python train.py --vocab_size=1024 --activation="relu" --norm="layernorm" --qk_norm=false --bias="all" --init="normal" --init_std_o=0.00356 --init_std_up=0.0201 --decay_shape="linear" --seq_len=768 --steps=2741
Each number is 50 + 10 x the weight over its row's rms, rounded and kept within 0 to 99. Layers, rows and columns count from 0. The size before them is the row's rms in percent of the matrix's.

# layer 5 MLP down (transposed), 1536x192, rms 0.0437, rows 1042-1067, columns 64-127
111:67 62 62 48 64 36 59 54 60 52 57 59 40 48 45 51 53 47 54 67 55 44 41 54 54 52 52 48 54 58 45 53 49 53 37 48 40 47 67 49 33 50 58 71 42 60 45 61 38 67 37 61 37 48 28 59 41 44 54 50 51 53 36 50
100:47 40 67 55 69 49 43 66 64 47 38 38 53 78 51 41 51 48 51 39 49 48 46 54 74 53 63 54 47 30 39 54 38 44 38 63 64 63 53 56 56 56 46 41 70 40 60 52 51 55 47 43 50 57 63 31 50 47 54 72 52 62 45 51
136:56 50 51 36 52 47 66 62 59 53 75 51 53 37 37 58 44 29 55 22 41 35 54 55 39 56 43 49 33 56 38 45 49 37 59 47 48 45 44 59 47 50 51 48 45 38 43 38 40 61 42 65 60 79 49 46 29 64 53 47 56 54 41 57
083:44 42 48 39 66 39 49 37 50 45 60 46 76 31 42 42 50 44 48 63 35 41 57 59 57 52 54 57 45 36 47 59 54 47 38 60 55 62 48 31 47 40 54 57 55 62 53 62 73 46 71 57 42 59 35 46 50 45 65 37 44 41 44 48
088:41 55 60 42 49 49 53 53 37 58 44 60 50 45 49 55 61 26 57 58 27 46 58 66 57 67 45 53 43 55 58 47 53 49 50 53 50 59 68 57 49 58 46 67 48 58 50 62 51 40 47 50 27 54 61 68 52 53 40 34 50 24 61 54
110:59 58 47 45 52 65 56 46 54 46 61 73 61 51 51 48 50 43 44 60 39 57 52 56 48 45 58 44 38 53 52 71 59 37 40 55 59 64 43 46 52 67 55 50 45 57 57 63 44 52 49 40 51 49 23 45 66 44 54 48 66 55 47 51
094:57 24 34 24 51 51 54 52 47 37 39 65 51 33 37 54 55 42 60 46 46 61 54 44 56 39 54 59 59 41 41 34 63 51 53 50 59 51 53 45 35 53 38 69 50 60 72 39 52 52 67 44 40 50 42 59 47 58 47 46 53 47 60 47
116:47 56 45 63 43 38 31 51 24 46 38 59 58 50 58 47 48 43 41 47 43 57 48 53 52 50 66 76 52 51 55 61 37 48 45 49 66 57 66 58 33 54 50 45 55 37 43 49 62 40 35 62 70 52 38 65 55 59 37 59 46 44 55 35
105:43 38 59 47 56 52 63 50 31 49 38 62 49 49 44 44 45 54 44 42 65 48 68 48 45 44 59 37 43 49 68 51 67 44 43 44 34 24 46 71 65 52 51 65 68 48 33 38 53 50 51 59 55 61 36 53 51 47 50 56 40 56 49 50
101:38 54 50 35 47 59 55 37 38 49 53 38 52 67 46 47 42 62 36 48 62 57 65 57 55 43 49 59 41 48 57 46 66 51 56 53 44 45 73 41 60 46 52 33 40 49 45 60 50 53 35 48 65 52 59 48 46 60 41 60 43 49 55 55
102:39 51 51 57 63 42 36 48 46 53 35 50 53 86 62 56 47 39 44 31 59 78 51 68 53 55 48 52 23 49 52 52 44 65 56 46 71 50 45 48 62 47 45 51 51 45 52 49 47 50 51 32 34 58 62 54 45 67 53 47 46 28 42 55
107:47 35 41 48 80 56 38 32 38 34 33 46 63 62 37 60 42 54 53 58 47 50 40 66 36 45 46 54 34 47 54 45 52 73 52 55 59 55 49 46 52 50 60 43 36 60 43 44 44 48 57 59 20 49 48 67 60 42 61 52 42 74 56 46
098:55 54 34 76 31 51 41 53 49 42 52 64 42 33 44 58 35 48 50 66 50 44 46 67 55 64 35 56 59 68 54 70 71 41 62 57 55 38 54 34 64 46 42 44 55 50 70 46 42 49 40 60 57 56 45 35 46 70 40 40 49 50 51 43
095:89 32 44 39 57 47 57 50 56 42 54 60 40 48 57 46 61 40 46 48 54 37 61 40 61 39 38 47 33 41 53 48 52 54 64 58 53 43 56 56 34 57 53 49 72 47 46 44 39 48 48 62 58 61 58 61 42 49 52 56 41 43 46 36
103:43 49 61 41 48 45 43 54 56 37 48 47 60 52 33 37 45 54 40 37 65 23 61 51 68 48 37 32 52 48 53 47 25 65 62 46 53 64 46 58 57 21 42 66 60 54 41 52 61 54 46 42 62 53 53 50 48 47 42 55 32 49 47 60
105:41 53 47 75 57 40 39 38 39 43 37 71 64 56 47 66 52 69 59 57 49 47 51 56 56 63 62 49 44 65 56 59 35 44 49 59 43 44 53 68 60 51 64 59 49 50 61 53 63 47 29 51 48 60 59 32 47 46 54 54 57 58 44 53
100:50 43 47 46 51 47 74 59 49 51 55 59 08 32 47 52 50 37 43 37 45 51 44 51 57 31 32 37 65 35 47 66 23 38 51 44 28 57 39 59 34 50 59 42 47 40 50 57 46 46 47 51 45 47 53 54 60 45 54 72 45 31 80 66
104:48 60 63 47 76 61 61 35 41 42 40 71 52 49 56 58 40 58 52 52 50 51 56 58 37 57 57 48 62 38 37 51 34 63 43 48 47 47 42 49 58 46 42 48 51 81 61 45 61 52 48 48 53 19 45 41 52 60 67 49 50 33 54 51
100:46 49 61 55 39 70 45 50 40 65 65 54 51 47 67 70 57 58 55 48 24 58 58 58 50 45 43 48 72 40 54 39 47 43 51 50 57 39 35 44 59 47 52 57 49 61 37 62 41 39 51 60 53 47 52 59 53 64 46 45 52 49 49 37
099:49 55 61 51 64 37 54 50 39 46 47 52 48 52 32 52 62 71 42 44 63 59 58 46 45 55 38 41 49 36 63 57 30 49 47 47 81 37 58 51 40 48 37 47 59 60 37 43 48 51 54 33 44 40 41 52 56 69 41 57 25 54 43 51
108:46 56 57 64 49 57 55 57 74 60 46 43 55 58 44 49 38 64 53 44 48 69 53 52 38 58 60 51 61 56 46 34 47 41 47 38 38 42 54 41 50 69 53 55 37 25 67 56 42 44 36 64 49 47 71 27 63 31 50 61 58 49 51 49
104:50 66 51 59 57 56 68 39 57 57 48 65 61 53 57 58 59 34 56 48 39 46 65 34 69 47 37 50 38 54 41 54 33 35 46 36 55 56 42 57 51 68 46 44 49 64 51 54 51 46 50 70 54 50 44 53 58 55 36 33 53 63 39 58
100:48 47 52 58 55 67 50 61 68 38 60 59 67 56 71 56 65 47 51 40 54 44 43 44 46 38 62 61 56 58 36 49 57 45 47 57 46 60 60 49 32 40 55 64 53 55 47 28 49 47 54 35 52 31 48 59 37 60 43 41 41 43 62 44
098:48 54 47 61 45 50 36 49 66 62 57 52 24 45 62 39 50 62 46 44 44 63 56 41 51 52 43 57 53 45 47 62 53 52 49 73 57 59 64 56 50 39 57 53 55 35 54 31 62 40 41 42 42 37 48 29 64 67 58 59 60 56 52 53
094:54 54 51 34 52 49 64 45 49 48 54 52 32 35 40 57 52 38 62 72 37 71 59 60 56 40 45 59 33 55 68 49 30 68 57 56 50 61 53 44 60 51 54 44 35 50 40 42 54 52 68 40 66 54 56 57 67 52 44 47 64 53 51 41
096:54 63 46 53 45 43 60 45 52 66 32 53 39 26 57 50 54 48 45 41 27 64 48 39 67 41 55 50 48 76 53 46 55 64 62 67 54 52 42 56 68 51 54 44 53 51 47 41 40 44 58 42 56 64 55 42 44 44 48 27 50 43 45 48
# layer 5 MLP up, 1536x192, rms 0.122, rows 1043-1067, columns 64-127
102:42 43 56 49 60 54 59 52 51 45 58 53 36 40 45 45 45 51 54 46 54 27 50 52 39 67 50 35 48 55 71 50 65 58 57 60 42 40 48 41 53 36 79 47 48 50 62 55 46 35 46 57 59 46 55 62 77 37 50 38 29 38 27 64
119:59 32 55 54 55 60 53 48 41 53 56 58 45 48 50 81 50 63 48 29 46 32 69 39 44 61 73 50 49 38 58 41 44 55 52 25 43 46 52 59 56 47 60 43 52 58 42 58 48 52 44 43 51 46 51 45 60 55 35 59 46 50 55 40
086:43 53 68 46 45 48 48 62 50 46 41 49 37 64 55 57 46 54 59 81 61 62 48 65 39 42 31 75 33 41 53 62 42 42 58 50 65 51 46 47 69 59 70 53 53 44 49 46 45 64 57 46 53 63 44 34 53 55 52 42 48 60 51 42
096:58 50 25 43 60 57 39 59 64 65 58 42 60 45 43 47 21 72 38 33 49 41 52 27 72 62 64 50 42 61 58 60 45 35 36 47 36 43 54 53 49 41 62 48 57 59 62 43 54 51 59 55 47 50 62 50 41 57 45 47 46 48 37 48
110:55 54 51 36 51 27 40 49 57 52 36 65 52 52 42 33 60 44 33 45 46 30 44 56 63 63 47 50 43 48 59 65 46 29 49 61 49 58 56 65 52 67 30 59 54 49 70 61 55 40 45 31 38 50 44 58 66 52 49 62 49 53 33 46
091:51 46 56 35 46 48 52 53 56 49 29 36 68 54 48 56 49 31 43 56 62 53 46 43 64 52 43 44 47 66 54 52 49 45 25 39 42 30 55 59 49 50 54 35 51 44 40 79 47 61 50 45 60 55 60 59 66 35 67 71 49 49 50 43
110:48 71 56 46 46 40 68 37 48 49 39 59 42 47 59 44 47 54 63 53 53 51 53 51 48 51 32 50 44 61 58 56 55 47 51 44 51 62 69 53 53 30 49 51 56 42 49 54 51 53 44 44 50 37 49 52 60 57 41 52 60 62 59 40
104:42 47 47 43 37 44 45 58 57 40 57 50 64 44 63 55 43 49 56 53 60 32 70 50 54 36 64 55 59 41 37 52 43 56 24 58 50 58 56 44 45 33 41 39 51 43 59 48 59 52 37 44 66 55 43 46 50 50 67 45 61 27 54 51
101:45 49 36 49 55 56 43 56 42 56 44 56 55 53 48 50 44 53 43 55 33 45 54 33 39 50 56 30 34 62 22 58 69 54 43 45 64 58 44 56 41 42 61 49 64 55 55 41 52 52 37 43 54 40 41 54 63 54 66 36 47 53 76 56
102:40 48 43 54 42 57 57 41 55 59 53 45 60 47 48 33 49 35 44 42 64 42 41 45 70 32 59 57 48 40 70 54 46 53 70 51 44 48 45 54 45 50 44 46 34 42 47 51 43 42 55 35 43 59 62 35 54 50 46 49 66 54 79 44
106:27 61 62 60 48 67 60 42 46 37 54 55 70 52 42 52 69 44 58 72 54 42 35 54 34 27 57 49 36 55 54 52 51 48 60 50 58 49 53 55 67 47 49 35 40 51 63 50 53 60 45 56 52 55 53 38 49 43 37 48 44 65 49 39
092:37 42 56 52 55 34 54 43 59 59 42 43 49 46 37 42 79 48 39 53 57 39 57 64 49 51 43 40 29 33 44 58 43 54 62 38 38 53 53 49 68 72 53 42 42 38 47 41 58 38 59 42 53 61 76 59 57 57 49 40 56 55 55 40
096:51 42 43 38 52 60 45 70 49 59 50 44 59 40 47 55 49 63 54 37 62 47 54 45 37 60 68 48 45 56 34 48 47 56 48 47 50 69 31 41 39 59 37 50 51 54 45 59 75 34 42 58 61 48 32 48 64 51 44 53 60 58 42 57
103:58 51 37 63 39 28 47 61 44 49 48 31 30 54 56 39 44 36 38 63 64 43 64 39 71 34 41 54 36 42 68 54 52 62 65 53 63 61 53 39 41 73 50 35 38 56 52 42 53 51 59 58 58 48 49 51 52 48 45 44 62 57 54 42
102:56 51 62 42 53 61 49 56 42 57 39 46 39 40 53 59 51 50 62 38 51 40 45 36 48 46 73 48 29 48 62 29 50 57 44 56 71 35 41 44 52 61 57 46 45 52 66 46 38 46 61 43 40 61 49 42 47 48 43 72 38 48 57 41
098:44 57 53 48 63 52 60 57 53 52 48 61 42 43 43 66 39 59 43 52 32 49 40 52 62 37 49 38 46 58 22 48 42 41 47 48 46 31 41 68 46 61 75 60 56 41 53 46 42 53 52 64 62 45 69 61 34 41 58 56 69 48 56 46
095:41 50 42 39 41 49 31 51 45 55 62 60 54 33 38 55 37 61 44 39 40 38 67 46 44 49 33 51 46 46 65 55 61 52 51 43 54 51 52 64 49 47 37 60 64 52 58 66 45 35 59 43 76 52 58 50 53 38 65 54 47 59 68 27
099:60 56 46 33 57 40 49 55 48 45 41 50 50 61 49 50 46 47 68 56 40 56 50 60 55 66 20 65 52 57 45 52 58 56 61 66 51 55 51 49 65 65 47 53 55 36 55 55 43 35 44 54 50 42 49 46 69 52 50 47 48 47 52 42
106:38 46 54 55 42 56 47 45 37 34 41 42 35 50 32 71 27 41 40 36 51 40 53 48 56 49 24 47 52 53 42 36 45 68 45 46 55 45 59 69 51 52 71 56 37 51 50 54 41 51 54 50 54 52 49 50 34 48 66 48 57 71 49 48
110:54 48 38 54 51 51 76 51 47 52 40 58 49 56 40 34 53 45 62 47 48 55 75 55 45 52 52 51 43 53 41 49 58 58 50 57 52 56 80 51 28 53 53 56 39 44 52 54 52 63 58 53 47 51 38 56 50 40 52 52 41 45 53 39
106:39 37 56 39 42 51 48 28 45 37 57 53 46 55 40 39 38 52 48 42 48 58 37 48 65 52 47 38 40 54 50 51 36 43 50 55 46 44 51 54 47 52 45 53 59 46 53 45 38 53 39 48 52 44 40 48 59 30 55 44 46 34 32 47
096:39 52 50 51 47 38 59 68 49 61 52 59 47 59 33 42 52 43 41 50 55 52 44 57 55 49 47 71 58 43 43 51 45 44 63 56 37 52 60 51 60 44 52 58 52 65 40 39 40 42 61 65 61 48 45 56 65 35 37 42 47 31 60 54
106:57 32 53 49 50 49 60 42 43 49 59 50 57 61 57 72 30 45 51 53 45 55 69 31 48 49 49 51 44 44 45 46 45 54 62 43 50 37 50 54 45 53 45 72 63 54 45 47 61 41 42 62 52 79 44 47 60 63 55 55 48 32 50 43
095:51 46 45 52 54 49 33 59 41 45 37 57 50 68 51 55 45 63 63 46 56 30 43 49 28 67 51 48 29 39 44 56 56 49 57 39 54 62 49 35 51 49 52 61 64 58 41 68 40 54 33 71 48 68 66 53 46 47 48 64 45 52 57 45
093:49 47 57 50 45 57 47 56 56 44 51 68 47 28 34 47 48 44 55 53 48 47 53 62 39 51 54 55 41 40 42 59 55 46 51 42 55 45 36 72 58 63 56 39 44 57 59 40 41 58 45 41 55 53 33 52 70 63 49 51 64 47 48 42